Each number is 500 + 50 x the weight over its row's rms, rounded and kept within 0 to 999. Layers, rows and columns count from 0. Numbers have three digits each. The size before them is the row's rms in percent of the matrix's.

# layer 4 MLP up, 1024x256, rms 0.121, rows 159-265, columns 128-191
105:451383521377495431504483539466493460553530519515536460571524508500374507617529524548544475554620514570461489478586516569489463536430613430469471531510553522545491548561553589458524481417455435
099:584555489453510462459593370606511640436448554529448532501541494573468489476497521568440489529569480518450544563514499536547447484468499476506566430446561454431417545483522505434523547440557509
094:453457465487515478535505481479527573492469600473604553462521482527478449565574478519497502451585546416516502500448504382532455463490550513479383447504636449482497475498502583527476583407475430
102:524527579498530593570560554530544488545457559531547524577538515464540534491623491428434566454488563501536435490464505463518462537552516569530507535529541471509511459509472485534497579470524510
097:458487604498491495467466586472515425573448547510498464431474527552501488325463522530590434474592421460488540442476549591431427437451490511485469527509488405591479486500521518466536451468445514
100:494555438497528570507500508487475613445569457531544529524475559444484480454480470484484466531471550536497563452507584488498487491509456485541513540498545523553520470537465450493583462494526522
104:374625518579484549467563513550523532447499539566570490510508452495450491411478474513554541399452479540525439534537474543460416476445496482519542539539468424410516527468459444507517514535558488
094:438473524465452476547547447558533513449472445459508464519478465430587422554538459565513461492519408463485468561575516620489531438562515514552518434441524485471537476571498494523474522522460434
104:443501479401550562567509516584525573496454562596493507635467487460609534510530480481508491555585542532473512498360470507447490479539506543555461462526596522486486570508501512484600534443544518
113:545476550510494454553495410517479475509555541572479464454401520462503508536462427345579402387507507520470482414496483559485555537556607603474441496489509509512465546513467562528484576590448519
098:476638546480519579504498556422490535522503464455548452457470489553419437485506502470507511521441498507492473526441469578445503475520570445575604498650476529530513540470441465498503524529457503
104:429568479444491588527518481491502531471562617470416572594502404512456486502539463512394494490465550535464465467387457460460436479415488562528557498493505490531468490442559432424536496488572519
115:497523569523481552547494489490515475540542479453406450444396512494545456483467474475549504456462522555432605461454452464542477561535510454481508469482468535510524601559506516491530571465476397
097:563493533436562510505595490627505535483608571542465550482493432469490479439546586462462542386490439477608543493536616438516499527530584481482539536550536419483511592474571538512571493507514478
100:538463504442525413495522493571466375416451562524486500472569441435616472538554490397500397472543475446549485535508515530575611502458459531563474494522489489538496586460511537472485554431562499
102:436453518479463439465557582486507476509614549472560494563528541421535552444492455475477534488468499491482511523525584485513484411551524522551541414537565532487460456598510540499515510497544462
103:484494503390424498528470618461609487568468498529435552525473436428603548471524524434537560438604530456467499521525479512569542479495562535457436572468565502487546516465575501528525476533497504
105:509496504480566431519479499518489481442447556323465561551576497546489498506458500428463512475533506413333486456536538600487515471503500464472522459513508500469485494460517440436565473484471483
101:460505485524537517377543555487558521498547518473538520495419449419506576565489601456518443530517486470534562455501507494524564458431578524547451441558546527498511438545488458559488526459506562
099:431533449434438421551413584563504491508492583469482465527456460452462486453511643489599484462520508499440426504563530568538485458522442513568513530517482538439433474491404544449408371484518569
105:514514521628633577576460517513397451486487528490441537546539520588502478471516440449524574550446525515539537509570521567489488475619558498472482482501480554474502461490617546453414503441403451
104:492557590423499538476484550547465525503462504520625546615563468535527506490446526523389481532595466374474442415608522431467497554570503482480549463458523451520571521505532520527453543550483424
093:482478432447474436458477542444478579501534531559486474493470540527449540460556453482586485488567575533581540555514495521487464482543558503592584585493551456399530566547537508444468556542513541
108:450540429513503595557452504572588508572513623568411551568512471494582598551436503458515516563497526567476463469475399553504507521443506454526488416428504500548517480553481555434447545511531397
098:522455489455452475345554485467414492427491448590503474556473553414553485462410472525468467362489542493509491525486476518465465423510513525571565485541521486500462335544465431469521510485365589
099:595485538421465550544545503521482369425579535472481552541511419556428425536564501550454511418503483570520559543472569432451500436455488542521422448545543519409518430484524519483497463548475445
088:533492530457510505456510550501485475436424530496481501580506433522486524558435473520525428503418492459493502480478479467509551475534504519481392570455514542420391499465503454584461494442535527
094:572428530525474485601512507467529460472425549567531419498546480499492517505570541593462476530498538552585506531551385527489556373511470522490530493514545515484506566536518445525556623479521605
107:598496585509510468433465501486507592492445563503513577540530499367488549551519572531584419491429555514538483575474441587559492447353488468590533456602542522455496540551450369508514466536528484
097:465557479461595524572539495568552399416559462452454474572512473468394468508568467520532385466459563542558506486532535538506457470570575513432493621510449530379418481525516529517517474519432519
101:437578442508542548498505484535435583393473467504503542585416532417534472488499487492487491500490620539467478410386457406492464414436526486480541447601532491541414547513491519592421408493517522
097:411429503495554403641492482498537482479425527531412569451486454451409573513534469515480433467533551504556415546529425406439425521511594428528595504531547464473491507409500446447499607471462549
098:456523532527442516541512506439606469563442466456485482459548490532369540370494490509475499421455496524594489509630516535495515514507514558523481474510446532533554475487593603466423442491452569
104:525475565561464394444479427558607541551446484518518456523512400479450533457494583448591460480531494520412489534546554473566484527465525548504452527522516495501543552489518535555488467528370566
095:558434589496460493454462436468498435526511509564561485511490450477558448504463632480482513459521473472399413559537474544441477495499494479488534436468503543444531444445468510573485514417530511
102:435580472480510423489584469567459449539586396470417491548572533558555512435418517477530527445499493436469483439402548536504477523475497518545510516398541458546500436570510526465563427507526430
100:491425452510531439413445485381546476490528432500390439547493508468518453496534494420436563532442488440496551506521550502527451504508487485542542515575480562485399526600451468501536557522508493
093:461484612560468503543535526462470618418559577484548506518467522510454500511575453454463455483526527476520565539444516480508488475421540517500427502458516494516525466367522479506521470403587496
104:534486549518548421550499551510549509490502461582557486510514473484499449437563486465531457503536524466461567452373507404524354529503459621547457466583471498557521564508506482578595479491505502
099:487409484514410535548544563490456466500586534491572515493476544492655492571385495503541467540497530570538481475576560466507524484622435506440459493465572504503490473447494497433514503474598549
099:500514473521501456540440526350427503498516513525525455418584507569467535515492503491538468414476461487465529514460409555467512473500601500523484617479501481575507594479480489465509424477478543
099:483571362513575422459589496506438488557482493426608387589580579550559442498528446465508489567466501557525483549464448508619580589486481500540429398519500468378489498531502396453505548474514535
093:531490474482533415489473511406483582461407499560523391434444509551509520524424509455428458442557478566445403465468565453401513489455472498571480432562485600562547514472448527516480507454530451
092:447515421487427453522460489488469539462550552550421552505575445473465421459450586503493546431536455537548475489452429576539441493407441526491428557524446456556470454486546500426475534508671420
101:528526516598523580499511490459464473528488488427505501418436544488526541530477533435422452504473507507620437459476438482484452610564459481510551487535513574538571432501527456532414476503505479
102:474407476444475443544491472573532519466563479519538462364521502547445572535453473414446527524444508411504542537500523459537526478413516518552455542478534473470440487525451529584512365453504461
105:559453440592466491486433367448429480520572488513477501505494573551537430476419425489564499510595516498462530472494377480561453507499519599439521448431501515506439454548506481420625599426475519
106:558446478483484483578466556536491546407452489500533520562456449429339434464481527410474491521501555490521495465468470451530546522515520488479529531508501555513506465545475514403484523462436524
137:519544481506491469474519512535551538551541592514488515486464465464558549575460507641573403570577564569591463451502540524589490539455454440527385587442484436479439508495619510460524550483375544
104:492425518416360513469455481478453562527504543466463457426601532463520449520474467409537563597520519442501411423540466465541596456513528532468451568526515450429555454509456432632525439505554442
105:448565462507525485524523544525541595511465459514537464472443542495541414607559466484454547576512472481485529461547495530529643579593487523523494581528505612537518495463558459532507519527472472
098:554516503458439395399582561475562496512437521449445597602393438433561533464533448480435514468507499549544490407475530427616498517539534534486383414428491431500531461486518591545534387605470487
105:497415463524483477526613494451435479487417499422624650631522561483561487475468488462499484444466515607472461478453461460537449495611541499453515432450464523452583469479588554544431446602482486
115:510512513522512532517507419401488372433509457435488513613504547523531476355489437526584458397496470558420488494479548452519548438556591400516513532476561646515512534514422504490521501508513488
098:539597531476452480474508471550386483489506507455572444636470393539524454569541469425439533452456535483507484501505438427534463588444476528435532532503552415463517541543554476471417540425497461
106:474526473437464555552439510525509499502470513575531510564519514460468584467514535472557557400450670448480532507478502544565348396515580453470403493512517510500456501463430444557412478476471533
095:526532480562453434521448393548556502447612428509448505513458534423412470541502524480455484355451473543494444473535514489531510465475540437462525502536444414542478463525489465561596436465559445
095:497551498495461434496505518406515507537482501455525566369378468458462472425486485495456344510526471577607448540530523452431492468417481468525553466515522502527507429430547489486497522470435553
104:462454591444455427603578475388552536475540528508500499426472433482434548431517450455503375469572525535475412475574485389542465432472490574532429549473559568500533500503562436471523494572372512
090:512453462499462446510459414571457435505438587422513557591560466538476466437493545361509507477470562533483514502334435396450555536485506598515463608471543591510454572535503493529440524534454517
092:434572423498414447560542584452426490511477533475500487543543506562475481496563465563567538612510562424513487557559538516544508502391501450541477472452528474496483463579518559483605476470481531
094:484590457530483505487530523485540549503540501563538530505467543490505503497511507582465499529475479539506424492475377531549551409519491510574507579517392541459391457506520499422480582523557662
105:365498451536496466493481454468446510420508526505489539444452559434469504411540465497514576475485538439604481453603429553586507571411427468474534462432566458503493440522461559524559562576526514
101:479631528541384518575511496590523516527501487538538508370478402542509502451502435409465553491489525460483558527535530496505577561550491493508521498517395486531541504532502531511474492551372453
097:626450433590523484485459550500554461491454511499437402516514540549446450485461519474461503559572597546490526480480557556506533514479462510484422469536490518451597425572432451372477448664504501
100:598549514460526543458472461583527486527413498533540501507499475473515494503537436494464434482424467542492561496538503474547619461474514571467558531516505545473470470429447568557470485443517576
095:501464579448526525553474448587590550500495463399553486463499500539515444526468447494528498476480536503585439444545590466499539487494439427442493457609565492456507495460464455522383497473566467
093:448517565562540465461504459486433476497506401550450449520582515526496558528473421456457526574488457488483569421420516488530466626475484481512426460466425502565550507436459484513512432503524456
099:580489495476516455450584447579491446513456527484590561445528490431465481452466465507507431484483595519581514527507509544461378490566513527607523512394498561450541537479488517516641423434495555
109:552568429458543552556460490539533504428492448485483529513533481506475551508496472474484562413462487422569494571412579526597503533450404540457520483536526509446531506493526522408465509445436531
100:577565551604491520575530419513496523451517480538431411484501461461368466549541529409489412524423445430457449381458479406459535495555569545547653516436475466559575497479480449523494534633450522
103:510482564522529562580498445480513435510527445473463454336409527485591487447525457490473465438482525551517535509415484515467514458498562436442561583483520382455505424532570506494504445517457522
099:416468530572518450514489565511386445453476536538546483523549458475472569552486519409529491432472435546504522516506479514453561544512571557543443543595524458500526432506522477522496553478521481
095:490521501433518511425475498463550386520411538421517438524485454520484502486503498438464568479494474484612547491491527512496530511480475388540405538500456487529548438589526398581516388383516329
101:498467536467470510508494507457507378409480446519529579549418456544549479486488495573522459437526510482537516421498527503440429574527511395513563461504517427533496490553498502482537429524511467
094:530348447402489436391530466568521445519562577529482522547466429514543543461432522408608528513479468564577491573497447496532494507483481534542597399504515506504469531581470527466488545452603521
098:558426514441425484473457523478544506582476500413542456434525559490564489472561497389544507453539608539476475508497462493566427517504405500492485555501485522431547427497449529441503482575497503
099:485482518452514615644495443529569481472544544595476546481383450422476528460568478459558465434551500457486484485513632422463543549449342407500473611506503494489442496516466511360596487525476511
096:431467537404501434536444470610474463449428492472531461466479525392567450477541470417480464499454499502509423478441520502421566557413442455492553506449569568489489553495488511499464459425475525
099:452498497469419491468572557512436528550605546434420442424519342606483541509511474478510484430577485494523495503523422514440414602487478508520525408511527496557536418505648538534519478464399448
097:539519370472466527504413557456528444513454477520506486667470490469512480494465509489394436423470460404415467513572531509532570580529404586527492564390526494410550475511420488559456567515456602
104:445487447504593481405531464500500425518549516468518454434486488524419504445478516488510450496515508585575420525571543586519481519527499470559492432497558441553495430554541478434505466481537615
096:455452503550490480478526560425584498429487497541556505569488531561589548530471633521546425563425383506459575464381449469546445479519504487511577438535479473510592529468477563462525469476507473
099:523511462488463466405464556515427421436470528436454393593476527556511511509455427533507417493516447519547474466481463492536609493399512512469461566495411448451517578454458452509496510491416563
098:552513422458492568578482501477483500501501509567572549604433415433675426458596423491477445516527455429473462488460459436408491494495461398461481526493507464453407485440499492467486514514518484
105:553602502528502594548491519455395432471487486502447462582530507437540500457416470464475526528508455568436507457511444570482562474481459523478471497420549545576548567498449518444466531446424463
103:523464480466416540478567466426474489478562494443517506557521492382534432373557556446507405446500468468528427447484547500422505535514453520592538520508526497384554448524460506537450527491492502
113:509509543556536536459512476514571590433560525502522515509396478547496486471582583452501436456556519505466566415525388545524449544538439564505411387467517545443546551453580473452452502544455558
095:496476483480536479503554467536446511531488533411549380490512407549530459465443428554580455489532504465473554593460565475498491453458568588432504450502496497486555474434465449496467425444500546
099:441529489616384459551466467488428521508493517534436514465507488526558483593511479565528435544556351484477485520577531591555538474473499489529487523566388497616521453425442539616536419478487536
101:563485546504587528553539532495506511440548479543503569531462477514593516516466471547451487540580494456453478571427518496487427525520479474558533547443531488575544440406473489551561564511434527
098:519510517567409472497474532490411485502485614427516477457564535477532495492547501499519461413480356471540466494506485479443430563539440505510579486460449442423517519510414568422513489524478520
100:497534490514464527421496457506462476479594482432540441400440508470447487528452475463557328491503559564483542551586550472485540565508450460546469589439524563601538454488550481512563499461473548
096:474521464473451465685538468549430470501438444435577514527461474492378573511515452494476528421520587484436566413507523451467508589445562399545504559439341573563498551503498480476420529511528479
097:509548500554489515421549458523557436599524554369503531518524553563418515516418485486445449531479477490516504472466563528539587472567453440475414471569550374506586474598514417496541493479488545
088:516520505568477491510428397485422416460476440467496493473463529557509502562490524516490453480484565511561475440509467430489451500466545415543502553398475437603506502489508627498503443443461496
102:426582485501524565448453552466525395485485498415519452599435484568479446470417550552520534536619508537436566470558515491493524556403521503435528452449563436603578478493552492462575506436455518
099:571490482506479522504483487476481439547452450556536538530538432592496362519526498542484440376445509451436495436561501542517467606511590431573485475481558550471477406580611524464464498623519475
105:495492497496636522492543607489548564473392513478605529464553559505452467494492552532428586565509421561495479556465480483415477572584513524450472515521546574470547489566510422460561492504424446
093:544578537444469523544509486519482455528457515551476521343414461523519504538509455580517503477467445510466533484429457541399443487489501464536533477481583528539499491395494464492560494499437476
105:475442605528431482453508483503507584477470518642436492505554494571477467528535545449526544471466445439519443509553457507501496501550436521477454476589490515492449565576470476394516550460409515
115:444446524479493535489432561457438432500543514465539538615512536495439497519510435528508549462437497512565492498699456411570475562564509531466429452518463414537471546410490474499442655485498462
100:470520480478466465492452488643562619566486550541470526525473578479416568523471456488609527459459489471514393553531461483517560497549524480454484477432438488476462534515569513462511528565506602
099:502450473453534473556492502512570510503521510488537556513552442518501505503498441454536516406558480489540465508470423438598470534513463559517477460496584463529449457442523539501583574629522532
097:398467365442476479485470440377494390462469477503488466498493491569458477543519467585501437536563518519488565497518467511442499608430469475552551499489468469466497463568542518529434438496546476
096:551545489479490577475578452405492404513466444490455371491518525456530574467485567573526488542534571486486483503468539447466528500519526472573437478501455431507477524481479465538583496519486516
097:500517465522431563486526488523556513415475488535487484493480535471528470524574509441505456545514471541477429476415494477566486596454526485394503435553568517479433452466416504497478390549410482
# layer 4 MLP down (transposed), 1024x256, rms 0.104, rows 159-265, columns 128-191
094:547522518519488486504438511521454592469472493492600538515550497440533537449434543509510567515436500510582554529452466569442464550460365617568499564442448459474563495421413428453473493603500538
101:565477649492501510570413546456531452529499471427520447459389573479520549495579477536555455408429446490478523443463451454442533492491448421488471496556437475495527491503511497588529479522473479
104:517511558469507402482427429424474571459620464443527440486531489498517449530482563493500472547423487519458495510509504565569462500516432496470537598509494536554565410389445518538428530506565533
092:545528476450504486458512502479439516465580490510446494480415556501465436507434526554513450494498486439458537572595460554488570438431480436484472439495485586533455598504568514440582437554475491
092:530432462500505469460512480524497561535566569396487559559513494483514531589529477443495577543472552451544501541363532428523462543497450494465541456482447616487474423503515472516488458645484403
091:541440541451463451530482469511519414527459601540474481504448460470477498526565519513517437534485444515471533533452470501499551422455593583485482494520511494454488504547550529514459541555476522
113:578472532420416464477575525477553542602479509556534538551542386527410493422521474353471511475486476469515510526485510539446513547493447454534503525488534560478539538562399450446515477538465602
098:540488430497563454479498455391451483564510556547418543453472520542418500434424515456484558502492647519467595518461514450485480562529489488419439497454522450536516438448498479455554480532555616
096:464491484582486481404544545531563478508564392499563560380480475486470480498473551501467460425376455425505577564504560503593484493537518461491468503490413476567422473517579513595408422537498591
094:472437447491564495504481498506467502489520457388551606559559513504476480428542579561431522538520503479573461501556494459472480410501413473532522546515546482463613483503486483554444435360463438
099:493403546559488488497542502536529562465455524501391527517558324440480486494403633497519561394600501506477478504534515416529517424471453525484457525475506488512486500507431530528511495514465500
111:489535548491569473527498510548500544551546611468426584471496403475492572560438477461461476447516494479512565590522497531467511601445487541520535634524535560441515578424521557495474541475452522
112:407531525483490491495559568467455505536528612439533530485516448418510499503494545588542461402467491485470431491611456579498570521512509546475470510474454560472523510475530648556386481444515537
097:430546480456461442434492522533434526509461505482404573612516504545498481511540515499593419606565475451498488504491421514456539487470498512501441512486444612468541492535511460521501512496370589
102:462542512566519399514505534519528553599572467572515465454485482512405525493435518537521537502565558593446515492576441442476414560426501429569495507578559490466547453508501554502480426559550494
103:419533525471468535444407521562492520469423439509535394543441574522503478395529521543511490478481558569488550524511510518503497603498493426565451498474470411402423606537360528506510584462534467
097:498444589550493631539520464560383611484580578505558510510437503470523452537508454497399490538396586539524495483448519501439411537546531486527500452480483610490339589497484533479520504528536460
100:574490447549539493505579505481548444445547415530515471497466455523452497471481416419422460471514459501510460507523466416484410514496570529440478554583558478521478456590445493443519444513511518
089:554499530598510463570393476547491511479402473578530544490506496543535407475527347514563520476518557523568524483485466445498567516597478447455458531492483422486507487448522524543466437423501473
095:566413521601523531517502459452409533503537343476539587475520490559550568527527511513453536469454520494546499485492472451450469552481546442437487580469479513603517534433552419531532619491510482
099:566506523447459369534498553509556532476494492512532457550476541434521515498472630489549442473452439502435480532529556354502508531501412508504467521448545480584379502549544420473568482445568561
105:434420469488498534506445467557485449474491605515475487391479567491423582561507447491534492541490596603456464553470508552515422461417553478544450486615415364556443472495439443543584503521528512
100:492544554559490552511487472572575473454466427402477547434452448484539515506405533514408465533480438481460513465534532463571536552475468593454390441473457482598540446525424557499498470639463443
109:522408567521518514515544478511493536416515441538455468542498532424442442515547552435480515455431481413541498477417500443479537487510371559485544489519560512482462492492547530493418487505549487
092:447479561532588515556479511483526488593546529426519518469490583477456540503559552504497546460495486546508508470539504472615563511520476595473542453556538483501465548445560584436470518512543470
099:394539502573509477541456516454501548554470444603546493454526513452587556488424486538526469555528436495498485482566535510511460475569528511470512545443426517623432610435506451451538513508525521
097:429464519502523493534445525502571542512490457440452410523481528401471456452521538559394548459513547476436501539496585456486491481476449505519507464492447516554640452535541543451602577514513422
106:349555507431628500446638394511492539566516439479518482486472468531364520499504613419528587539517437523470573514509519504450568484516549459501475418429523567487442533561424599626387416444443447
101:410440440527480467557572547442548397456568519515502512511453460527511467464489426361424491441553492517575471456507540460501509424544468529452572525477484412532438510471630499460500406460505527
082:466456526488465481435460438469458565578401489538585423477526484518578489474401534466462549545534447442402470558482534451540512512445484506592493489539534451605539482469482480490490438419517439
093:470475535465482505423495512483533507590463480496520520457588436545525527407475523518445522464577426456509586536627582543529560541505509504478518534456491481455508448478502502522546514447406507
098:542496461458513503535450480481464427574460452440484411534569513469591453550475525400451515468467424469518493500486498489548553423527541462515442511458523480607565527544551514397467465482536499
108:537440536421532470583502475544412501415460486447467518505508544501601413561520494478451495561558554475478515415444484485479514496471512573479560496443470434496542585521519405551476533449473498
097:492503491437496565510485603497482462468538490459439499362520622507563486578427376499447530457458488483522498482450448546506519491572518481530519487491527557492470422522518546502542585461648462
102:576412491532478534579555529505493518475490547407478456473489491577590534535516503560587481561449513477505493479483571378398529492514455658473494584638521402501546424523467453502494521420461610
097:459487419470541550477402506492520452465383518467562440397533520445419433580548534572476467516527405518461521478522456528540525521557523467546538487503399414493530488492465613524483545376510505
103:473417523560472471517424493528543318444411519459481396503531513524545485502521509503438483543538391576508493529439498517516457491609432485495536494503505517500510486451470506520524556536457506
093:421432386431480512504434531525480425436519393525440502546503627439498535504549512457557535505431545419497479533552501612452419491604536480402505517457496390474451504588533528483467392540572514
107:425531503503405482498516556496451539403458441516491450458341491471527576468453505518496541494513467511535443559495504493508491472577425419521446518485514426544543401558395546491491574475416522
104:600587512495503525454454402551452514536424392539498551478498512476433443419493514612499541467491483419450454461439495453472557470487519525513535508475460584455619548524504550512510531493589499
094:499523533491509455583520446565480464457542556564541521588490592452537561466594490503458504631543479457488508511526507518495476468569466639449550482525491621536472454595559580534603498571578472
102:567458429485467469527481432557585573520507548468528428456492430507467500538579560384401545509525543515484478556521526500562429504444477485509459468498527606502465395445504557533553443429481370
097:502471512542483499540454442523511559520481453495588656478442562446452599410541499629558569548443527474591553485447464473505508491503536489534477481520578508509550565443467518469469454511449562
096:575482481551490535495485462550502546583470463516611382501465527592521568442496545482501478520489506515443483518555573451478514506518496517528547511446510501490546607476607451505501503585426607
102:490501487485477463512568467607438453483498474564557541479529490474510529448434474550579538483469562440489521481452517558558531353384501584503350469504439416513474488516470499620463528519413583
097:481581503549551532490459498576481505524484514487561477444509503488565582571457615507546499561515513512425375510473586413529530522458533491493554503513544529492471541566571552477455589441546517
107:450445495415500571492456591511518543433447503408491536521574555485522548441501479429400342475464525506483547531530448455455521504457599578488551451513417455545523511483486473618443537472524447
125:569542467489424534504492496477600640506490514463646576447338502524471471538568439535483485521462492442579456414423495485526478489447465507461470542469535482481500525501514502488470455514468463
141:517471472510514434473465518523563448527569555608423384552516503465510515528475562551453456522560443557492548518549498518440508548511469522490436515559454448453550520503557545449469481519464554
110:412499524501473555461514478478538578488598540444472526504492467482520490469468562557470670557581435534489467450445496552513483526520379471498425491436576451592473520409435477521514524460527400
097:569438470440586506400495446499486355529476520445510547554546458516475518405457464453520442504444548457496395553402508432517381495549472549485476476466439340485516476495456549523509587474529493
087:502429477560468568497477368570458504514543464627542447433564531544518547507454462458542489489563460447471544533538454513483432494427568559485553560566491489569558507447444481516485557444513462
092:536507564486511512482474472529567498588533434558393434390526459527496490483531479548487489610471470362458560511562514543487523538412424533443509554547490478492458525557419410488504558410542522
114:441496515500433582550590440533445578396461502431534514517475443508490448504529474456456475584450499441450498514467393530501452477545467481511534504381502461500457413494419466472494364486522524
116:572435510459551499488550510538467492481512607523489577521580429595525481567552457540554483607415416474470585533408550399454560559453509530489548477596470376465522481440473417514488494490377503
086:602452549430573471390462532413474501497549523360464504520509458512491475486464493552538486500468393503498433477504410478429567559537429549457497449519478505458597447527530525526606486478531414
097:540492526505550588486549561449508484539457561536518433427488491433574553408541438543557571505522594570536492456547496458490569511456641396418495525471498513488405476424544573463484544555482546
100:416456433482528557518485436468453472477441442513448529558581451513499470515444498535501475465495429473396502480480406440524504537640552491471454525530524464494476509479608571461495420438550547
098:498534419419540499461465488604527417526535475490565433488536560544514473521432497488465561464527536548569620650425596631471535544559477451477557540441547453544501540432502564529473506478574524
091:512476574573531553585474496518469610520508428553430485464479541423462497544436539605421495411456487550518435531618433524500515504412474457487448339549415467560543478367528507456515533526493489
098:474578489441509600544574392390487470508425510448441478396503513475488414540441511520487548488509491530493546629575451573497476462499495566429496481491490543522554487523461458499599573532536466
097:526498554503517475597509533510479485433535592464518465475574486493484434460458560476500446540493514476469588498507605404456427616367582536528539491525516543500572520543525512516558428498484430
097:601392495567521490541442500608555457479520438405505398630521426498509530512525492566494522533494428498531500510465470508461590539481525509419519483581453502551486530526443528463442425470471513
119:449509486532511479487451497517501492521595572443577507506455528486468464539567586580491512471476593454515540501632495509586611469556436470498532496515522524497527551487614515480540472448467451
103:481502459428509516561527500624421501489510496508498517525573490485476477508465563522535480420498528522449578616488439497519552643547557536507489509501465361601547546503506515557502644500441491
102:483525540520423402536493491485555436536505429482571480497475507430492589549490571497608576583477421472512444471536544499571428497521495524520482428454477517532521539504515546590510651506466435
100:510498547509580448477503394482502490539430588608520502509505294586534518496584515464551566451628466508496540504520586552569552555593404543471500480474453462547489409543476569601462604520490433
101:474500469493521500530571450528370497482533547462442472461507573558548492603548473473500507524474535504410485456579416517470535503582589450438428554532494455555525477522484572565450448507406538
096:426523523459498545539381591378432508506434553493430455476471540520516520546456508500538537471490428526458424457518556476500522527386481546362489500556447476491500479421558490454403582530555453
100:492460479514519505531572489556422502531493498436500560514477482518565439516433433502431548557547531544436486425572465514504600413540568461562461445474500474511479520480504502477530503490444529
098:575497516426466526447371535531494514567533464529561528543481492519541539580449448590501584394566537611549568543505536591590493497503532504454411508543487519448455497484481519482587428612485469
100:572429538537496467417398538561483495523459479540500562574580475449426542537562582481546613507369454494522549549474489605566542653478411544597468364506459512497497539508424473497516456526479527
090:565523447423458527462443438473637510507543489514510485518469526551505468482515453523471493525532534484460511504479508450550382427540540518534497457456531517523453585473474570543498499554442525
099:443567587543468459569528509601472543517562466487486494487500601484466494535530435498561495463517481433429538518504440506514459482547585573504544399512452533509453610410424582426497473582481577
104:525492496577480495503387505406510466569508502447486501482517513524449556440593516532472476422476502539546547542568608435517481482523401504403453436567498489510497456484397459493521560508472408
110:399496448472407474547544451532477523509615542437433498490539510460477512493495597361600537479486474440527555433494543471426448522483472487496440504450533421533473485565564532547478504565486442
103:412517518575508502416584505492476514562567617555403525496460567551446498464512477496492519529517440505479598563438443589462493521538504544537488560466511534580539503488546538421480521482601482
104:528542442544429465436476442478443558521565506435482499570488472496498493559449443416487471538520471606469534453357506491516598483422487497475540485551452567576538514484543454505526654505555456
097:620527502473461581488561518447501529549567510495448496461499458540473514470350507596545569489591498487525509474552445533517456475560492497492468431512436455498566433453490545489431486537451440
103:440554545424451492499566486517526496421479483451512493512483517527465497510478494502434480446421424407512626479494553545534497521507513466512432467477524536399553544442416477490510535560521451
090:448541552579587515492498447556470521567568523520446510446446515423460559490552451537629480557472579594537467467448417478503488475395521462534473401502465517547435554417590501402595440413577442
098:544501466512394528541467490445538508472417536473487565523521592477462409519434520551499531415552582500473478519422471494418490487454498567520542549573526515503560645482604591510523522489495456
098:495495546463625389564513492495488421535536545426467506524476500375540476482471479473429505570464591483576473512578508513454506499484541497447507545422436530495397507496488429530468523548495483
089:511491522535470499535477431512508561548545515583528591431558447467500477411443479486558536517482536526487535556452537543436400519574516529506556495457569520556506508667529563454520536533515462
099:529601537547465486486461521606479496435528505424431485463571521466470576509504505555481455560529428507457424552527477543559476495550501538545552463547549452563474436545419554518508460414542384
104:420511449478529544464500483498513515521458571440591500444551430527520394539517550507574459512518528462542432533446472435629471493508478549388524469589457527465526481530514498472588513492472498
107:554488569473471471534445465510497594504475532425464500428443511549519545503401515620476520400560513478482566524520548588567379504524507472471562485422445528527520470491502553487447425525596407
113:432541504485470485463562625522491540455468519515441372615526438547623526529509457449550540453475512472410534491460503507451509545575485543423534510477507520562496477501597504473521479506488447
090:498519543530547451486458502480607483457442514539503542576488559488473456490556546470421526547482559508533464458498506560463567518562431434524464633586464505545601531551516501553575539492454523
094:533463503423619464440543551535519515495498506494570499532464533533521518473485448412498576455473493528511482589406454498425476485542473479489515524447614564443419566524569447454453552463559551
108:549526441493461492510447423472445506515503428525549457487476523431535506535434520517501476469497437569471434417510491571552443515483524522499506476516444505444534490533599536443372461465581463
096:522447521435460524433461525552561521491490508544577540546420508502548474496510511459494475547594547530547548508464471518489434512502433454533455475449532567530424513515505434487464509545565450
102:483518539571483495550585461559435544551472612456445559423448413479468524435464503537448510477430497431481473470551423583519500512545552510475546437465542427508461490448487463535498447646432442
094:526475495563574524431365508397584525606509516538560513399549517557467537473525512422457511566432569536549423511522506541491481430476463498519503437569580457463469437484501517503571402546556488
100:478427519524432535518506421438468547515488577509480518498447527454466507507468508497559483515553575447543536514517528509454497538513554603485560540486527488577409445463473587503523609486521519
097:440415533461499532587566509498558538536511596562489568519591421502511515479550549500514558464508519547451600495483506532417530468467421430585509437524485527429561533497447475526421623612459545
098:546545510483536524504564565562514457470525507488493578471555556491504475571632487536416455516489524493464508402431489487489460459474501560509486596515508480526453530516440538573487593438517565
093:473421497433483486538473496550508591418585564482418431416503515425567608490549489432471584550514449591494516586454587533493521471485428575467418492524372385450553608433484515498539498407483511
108:429468569475535452515450485432483451519516434505474534546481515509469435412554479493545490538460438484519558472553593525567561595522479453512450477493433510512564440525422529542489596496507486
098:548459422535519409487440509435517540549534463471473466475477517562455548493398438456523554446422537502556530486579511513544535505555500547455359487535478472486405533525501477436473506551415535
092:481507419475601561459532420527484395549504465472517492540525532537538453504560490444501494520519502423481542541524481519543464441419527518501489490456512480493556463401522469575507566414552451
139:464447607427405502533592575523429551451488568470412541479501545469401541502568498454460549454474536501562502560548480484560526499567580450445468515512596421618521489407472481462426559520509430
089:413539451457508480488651516418425444456551467441549573479522414514520494519510473517458569521531541530430523432501520484496473478529486450551452556443479474573591458484423518514490449434426427
105:513446642457593522589514476540574570516497415575424491423470491443473528525551480470477609569449572582457605429515617465411582486452463419534600540483516552474535474531545468446487520446492517
106:497414495499564423620540465543537571457543459492467517525497488577544500468538445494491531510579406442579471434567487549372482555463458523499541560474405527508585449529535551459481454551516514
099:579457521630497415542427513567468496538594546438528561463472541484481475584530472471445452426514454489467478518514464559509585457478460479472493580603495535512544436505520498439396507487568491
103:514485608524549525512433465473516456615524524570458497496465551484492556422442490492527529477548511530520543526492502567436552498560644451485564518496515488476438489548512486556507510456610589